Part of a small language model's weights.
Architecture: rotary positions, no biases in attention or MLP, capped logits.
Training: a variant of Adam for these matrices, 309M tokens, 4720 steps.
Each number is 128 + 32 x the weight over its row's rms, rounded and kept within 0 to 255. Layers, rows and columns count from 0. Numbers have three digits each. The size before them is the row's rms in percent of the matrix's.

# o: layer 5 attention output (transposed), 192x192, rms 0.0718, rows 7-36,70-99,134-163, columns 48-95
# v: layer 5 attention value, 64x192, rms 0.0721, rows 7-36, columns 48-95
o70 108:091174183174113116051150137158123116108113103093116083111126115122125113136146151115169107111132082130164154108121167082170106126166131090119139
o134 108:124148168131111122093091152127139066152131122091090050178113127128177095110152144132139129125176129116117164117123187082127143125134125156103179
v7 105:074067106144162200141162114129098073144160136142174070164139189088176167144109162144108103088190084086170076152164115124095131132159122184115160
o7 103:090143089098085130113094132174139114066127122122132108146188161179138121088133138156140132137115098104157158119111121183049085149180126110133119
o71 105:129108145138098097198098137155056142112154142115119139099198114136088137126119148126109101134101139111132146109122121179152137144169123125168142
o135 100:101156133147097086139161171184115133095103139136064098076131093154148135099120124142175144110128092117139159120114151169129125117062084137145134
v8 099:113144141163146118136047143131166133148133064179126125175133148151088211125158122098113190147124103072130105113131120107141158128052104154106146
o8 103:118108049164108184121108159137101172147110095127088160106095143157130136150187135108134115168137069168104147132201117119147235107125142124151053
o72 103:129124100149087140172049144114167177124154109135108156115095057121136122098167087099152069064163116137141160091121116114141135066116124146056096
o136 087:054132074117108192170107119148146156162133200173124124124185101133150153101144090094153088159201126167107154081113125143141140121125151176086094
v9 098:074134126090125146130059120039096139104206133133165159133124157191177102120163144142133141183148130207146155102138147150097089087119136156136106
o9 103:113115133085159087125169148111085137114032176084140159097120153171190088158174084123118138156098145110122093123117099072131100090121105136183157
o73 097:127079174140153088079135202134155172049070069152199156138113105122112124143173154094073117114113089096142169154142114129146103147166095152157146
o137 102:126102135121081136181157110158173116131163110099147168090125118181101166153068123167133107161133132134198092152084137100086147131085165097142154
v10 098:061125129130093134102142069143146148172104113128168101122080089166159140154099187105128092120120147169147090145111107117165136105153127123132120
o10 086:066099108081114075117163144134133115121163137113166174164126171152134184060140180214172143114137085166104041179108116149159116083162098086088075
o74 104:089111089125145086100153148097118120153115131135145130113093128142089121101108124181172145096087134127054070141094116165127107114123106110137083
o138 106:142100141102179047147138129135062097122113146135132199199128156083118145139161146136129110161118174159118115129124151183080127055126131155132144
v11 108:097149100109161148139181118157132128139201132180076118147108091113141180122102191152139149115145151190145150120101138092122162104154111091133111
o11 100:111127105056095144067183157104188147103099149096133174169089149125087126144114159149084175099120133129110161197065097067126174094157114121103142
o75 111:032143111104153115081135125098153132149103144120099159116096161167044154092082124143137119103118113115110156103084100138177114098098139049179113
o139 105:107134135125186099111097154118113117140094149123104118186134136126121130099088121136112109131102151108066131103124127083113154100142105113163185
v12 089:197125089176166080156092163123084145089118152149139184104155135125104090181096115156135087064106155123114178132173120101135174161179127132140155
o12 102:134126149124109185116109118135149112093103095081148087110137164074088162188102114080108098143109180154137097149144138114162138161150157150127175
o76 103:186056160127130122116141141125139056101148144165083138109104159104157162127127120133123094091115114143167104075155153081123132187135152165051165
o140 085:187130161139184155078143127137123136131115148125136120127130132123167113151127102107130112163071151193121130130124083112154109152079119162140164
v13 107:099157109165122172122126152131107068138186130149118170174147160087139074140099115144117115153104107183081062094155087134182127129145115084124113
o13 099:121116098131161129194046130130093167121102098114115063135137158161088132127110158098114137111154154160113177193155168158091147147095140153136159
o77 099:160194129138186089103101163135100135152139063170157115091147143135150129104138166093078132124075132154114155108160198135121154126086108164107150
o141 111:139086098117189136079120125115149125099123135104124104088122130174088110126119096115122119113115134093086169153079142124057104113164112119108091
v14 106:142132140118157099131154121144146112171135148134092126119136095084148157152121153174125113138129083164151091141099124109086154092112088147168176
o14 108:070178144166086145105156109169150139090167152116112172129148108139131135098041106196096125117175127107116134192106125148112087096134159192104129
o78 096:156088075124112116142139104149141129136135121130106151118101102136095106108081180193088143181096113094125133181145122162133113121126155147134132
o142 094:135132156162116119091162078166167192137134117180135128100109067123079113122118128141135078126151135074177146181110160117096194091168157120113147
v15 094:118204155155117043134099132154132091107203128077138177131137158061121165161127093066133097146160091130087129112105118108103098149093117152106105
o15 114:118129086139122127093175084151143135086078162122137101149083113108099084115108088106141125091111108124142153131110128069129152133120076109171106
o79 089:105168127122129103082159070175176128145119094107126107184162077166148115076118077105114156164116118187143160097139086132108172112081070137129138
o143 094:114130116100108105116152164143094137127139172107056073111120113185086101143074143163161126130091099127113106122060152178099166112141089154118124
v16 098:114125117132093130110199115113159099104105151133143126195126161157121166080147072108151077168159147096166097126137147100133140120133123058121138
o16 103:139142081143126108115104116141144103100095131185124142101165093114084072084170179153147117166155073109120125115131121117130111157123106110093070
o80 103:141200081173120134121090109197145078091120139201137151142178127142111100081195143135143119162128093104105112061059124093090091118108160051156098
o144 092:080144109087110158160164168079168129079129143111098162178117104175117129095142211145135109108113104123130155037113122111173140125063098118139147
v17 108:135137144084100130049128117136130131122121133100103084115104168143098111109119116131151172182136092132129146111076102115114154163142097092122144
o17 104:104102060128119158168132088125063115164116095124180109104170115140071182151150153148105102152144037145108118103092107110136161131169152074166122
o81 113:134113133184091134117102116137195101095168122103132169145156136111134141116169156095090076096144067138175134034084133105115118111192149085115120
o145 106:142142103148141160132087104137136058108124099119133106159158063155165131140194154162148064153153104194082139048091106165109104064219098090123169
v18 096:179099131126134100121161101119128098155165082085105104164158153124079192138099106125131137158171074142127131129113108141101135113085136101117093
o18 101:176113089110159121108075154130158113128100175128134132087096089137159106179097129151134131078126087217101127135164122096109173126150152141122095
o82 100:153114144146057097165109128125108144140116080116112160145095116109165158164111084163088105134134110177147142168093112128074082093126150138139141
o146 094:141167122082100181154166146128159121106145097172127083062129139163205116103069102169092079106142104129149145135139102143137120130145125124146103
v19 096:135114138121104142124080166176142111149144178176091113173139135133153181155111159126130089123143089131131123105122127145155129103144124113142165
o19 103:090141098148090160101145103180150165096172161135141127154133143161143155119051135143120077101158164108129104154111131139059133111096116157120109
o83 103:136115142172124121178154158121093142088159155183079105135173150186136188164108142143091061164119124125137083105168174106192156139117126130156085
o147 082:083105188142108101141141093144145173142120112156123107114090121160120122174078103161178081072148096128175165135113141135107156130114100103152114
v20 103:053119121170175113109112112102140184114090154116062126165104110135160127097113076126119145158145173081174117134129154118168124135123126111150114
o20 103:112145133146124139152092161162149125116110088135074131125045145139189134101158094142173042121135161079130110053124145111071107143105130170179113
o84 114:101161117131152130118130139148102144148105134150107147130104139148089085122124126130145142092104128087109055126143136112120145202145167072194098
o148 101:071187147157055123159092193104152111140107152142151184111080154113145146078157143113117143122164106060188137182068131144081160134148103098110086
v21 095:143134142222148116103164115125117172097088108107065086153115137137127185091120094142105141124126079110137115159127180133113093138143167140112141
o21 100:074127109140116112096106089159117125124083141101110139165128111114139146141140151155127103142160115107127127188169112116153118093149079123115080
o85 091:140116139196055133145089083119148153131098125168123141120104117137122145098155157162083084151147107099157171155096105146108109118152106101085077
o149 089:114129144104132148096160155177144143123156068199101111101195135176182145076153131096128150119152157114144102090174115131139132148050180136081092
v22 101:184108218128102157088111132131177128140199123151127088143086075093109161145149140116147188171159096137131128167184130133103116139161112073124083
o22 110:140162099116153152128180127110122112136099106157157155110183127130149146137146121130124157083133152170181127126135159208147186138118143112175139
o86 098:095158175149121132167097134111127102116091096165126122088153134095158074103120064101173163059149154078127120120132098157081125113130093080095147
o150 101:121121124170151135136110116121052072166114119156179127144215149103188129169148095127125127159156121122114121069157112139195096153151121132157146
v23 102:191117128074120171121126110113160071075137145136136156176162142087166125122089101110142165122123153127147139074112144145199099110094127135184148
o23 104:101140134127156139134066069102088145144115147132094144155107151122075106119149123122129091145148121115101128177113149175121068119091149142119162
o87 105:146092145169170124131088121126086134091129140123085143172168141164141126100158141136110108167140096141140126137128137106193141093104111146142118
o151 090:133156138110137140136133144119133097112099171162117108088117133150034109125114156129145129115117132110145128176125109151119128110130140160100130
v24 104:133160091116095156137132141050154179135094116147130149196096172124119124139099088167107191163087078090107153089146163119168131139112103128133138
o24 107:081131136108093097143091111159123148136128071170121128155119142113086127170178164178111137186156078108136129147150123113197165102149120158146156
o88 098:117131160188168100143098136085168152152115095172133093096134114113077091151157181214131117133125059142090128168168107143117141121134140129070165
o152 100:098144167072158151136074171107152119135185105180180115123140112186124105126135175136118122101088103136114083138133079074165093143179182144095148
v25 109:103122103215045071130164115144165173125132144100153118104160102130161193137131120160133115180117141097099111119165210117163093099098142134185094
o25 110:144081126168074166128123192116177096118135118135115113104092176193134136099133132138133125134130082089170148069115131155075089106087121129146083
o89 088:093065182153087163153134169141181099078132133189094126171102106129152120109097118107119105139168091079139103142103127128166110138054116157094160
o153 107:062118082129094164120159142150191069117113156110112171108085164102128168141120112137155087139203129132156169150136112116094118082060146123081115
v26 105:111127136078139110122082179159147056155104184185117153154089154209110142135142123181152194117187142077129143163144128155149093102147133117083155
o26 101:151090084110162100127171115143150101174139211129068198119149104104150104095156118139134142145158113126188153134161113127166083133128060109158143
o90 104:133182117168184141165116131129139128144142162141079146106119137104150134093162088144196074100162130129148107110163081137122093120155097133152128
o154 106:088114081084155155182212113095157177123163182163098111145176121119138136144132132161141113085127152135097141146182142186159122089112071113125114
v27 098:172147154071089105094146130182127099115116148087082074068170056124136199110106143127173157135135140142172148081128126134147166140138121141129099
o27 098:129132080114139143107201146095121119110119132119158133091092122112160134137103163110081132069138087089120105169082112123179157069147114111079144
o91 101:120176113164125125113159138153145071124129142078066152109130154117127128130094135146126085149178110098131096120092057126124081052115134092149098
o155 103:226123138143140100172128170130115077127162117111102098109114109127162101131147133129098119172118107102109116111176082119131080087200087151080170
v28 096:133166106125166162148087139166121134014149166144092126039166125137161125138138175114121174061122069142156165136131102165089131121124130149138133
o28 095:088135096095156113146149108124101108111096116073179104132178125064057126130124130092092134140145166128193102167215121126065132102100116130198218
o92 095:145110128095176063076080201134159083112140096148121145140077092124097172168158144110106127111102101094165110074192148184111081063147088144141171
o156 099:212075135091166109093118127103149088131129057093181055101158121122159148111187151084103162128102119116135109135145114134118190112128084094095184
v29 106:065117156173154163119154143089098118187139165161116039107140125138109190125086162171131161139157205125081123123098120109166122096127175105135114
o29 117:124114149142123128146158159132145096150135173111111160141095223145224120098093138172129160163107137141080095156126081147044091044110088123098059
o93 098:109093138120121133124180128155080146120145156131119139179109121123146120097058102172131125155117165163070102119098078164159075117112111133159096
o157 098:104146122145112176159168128193094130121111180126122131156058124101143085176035113161152182140102158111105145136151162148077141041152100167140130
v30 097:111104071092132130085114138067134141151084073106149129147106169131188146108128148103106073112094128114073127108135090160173087113142090084163164
o30 102:123115131076140185185053176130132130189125064137140111126093142146135144111114129149152123138090150142094127109102072137085064094103123110105148
o94 097:092115155153105141140101118080153120107124133098152094185149108141116150125096118100074061138138088142146144100124068092126139080198138123129170
o158 091:150111106108062157209096150113124133108163122122123162112097102174064166117105152109132123134131125135133126067137163156147122113095181064082149
v31 102:081102129120124136135081145135139111112134111060091129078135100114105169112126133102096125132130042134109061128099109171129109118132133163131073
o31 097:132138128153104154125107082159177078181120099169063177170169141160128081172127135129129134188150143110124151086155146140118082158093106096132117
o95 100:123114128124134157108124129115076148118124103124142097168155122131139044161120132146089169196161130085143154139099104139082059155115131150131143
o159 106:149140080104138152127101131113140127184126074118097116100108110169118102104116188144129182115111079105093188085117159143102112155122134143094167
v32 105:143097139114163199111121068149124039113125109196107116106127131184069151116143112140125149102131133113089089094097138137133152121125112202090157
o32 116:110119173125113061086136124149142074183080122116067172131155094122179102148142121106161090130145159150097166125185171146106097081151123133121109
o96 102:076110127107100117138121103118143152144133166116100110098120076078083133110123167147201136066109133195112175163138154159172156127168148187137103
o160 096:078180099109074142157131101112165145133154156112053119096143095077126089128073143184135148132147127125130130207131132105109118055146104174136194
v33 097:097106100133115169187167105157123143095063115183156130114080100141123175107125161111096087081147070185120148131143163087133114164125132131151126
o33 100:098136107124149109125121185177123157177129102111120137114104113124138160137095102112130163155122095154106094138121148123141155172103112185111166
o97 090:080156140110118116146146106144153086152091116139114154135091064083102163119113148133143109113206070136079153132155151094166149159191091122093144
o161 097:191090117166137140099115162141136115148145098134156124164162114104171159121136162091146156171114121162119162138154124123186179207123168181135184
v34 102:170124149168106129177153102097139084127154156121140166142148078104160138138144159154142109105118164114143083079176158138180127145095139118188095
o34 091:084153175146112197126098111190123109056105160179102142137160045147099139143124105129182142127137114127170090146136187131103087104121156097132118
o98 103:071109162152075148135115097163150132076114158120109140151121109144136086093102163126149111111138078093144125120099123144106113105156131158138122
o162 093:101125175132103127121161102167112162128126127134087162111136132112153077130128137113116138140107102164143111133137135165145097098128184211161188
v35 102:117165112146179117151174158125160154195117150128085187149129158149102139094107147138150128097146160078165176095076123124071080094141175097129132
o35 081:109140059124129113139105148152138150159167168073102147193105198190125155155134108079128090114111143117125133149116165124090139106094124153121190
o99 109:088180070104127175121076148140209192143139151121062130176091123160130128172117103131100118116154129087140114185113123083162109134141154139179115
o163 098:079108095081054202154059170151155156123156163133145123125105123131103140156104134107114086127218152107141111142136151067117135088127151104128114
v36 104:140176139179104078049090150198153184120130104146150220121122145210184159124099203075156147110139100147143029151110085115098169133150162077168165
o36 102:157078087064080146098166149148112103083121154085138129139118142108092196089108176113160131149117202123124130170112163107169080134173165108191093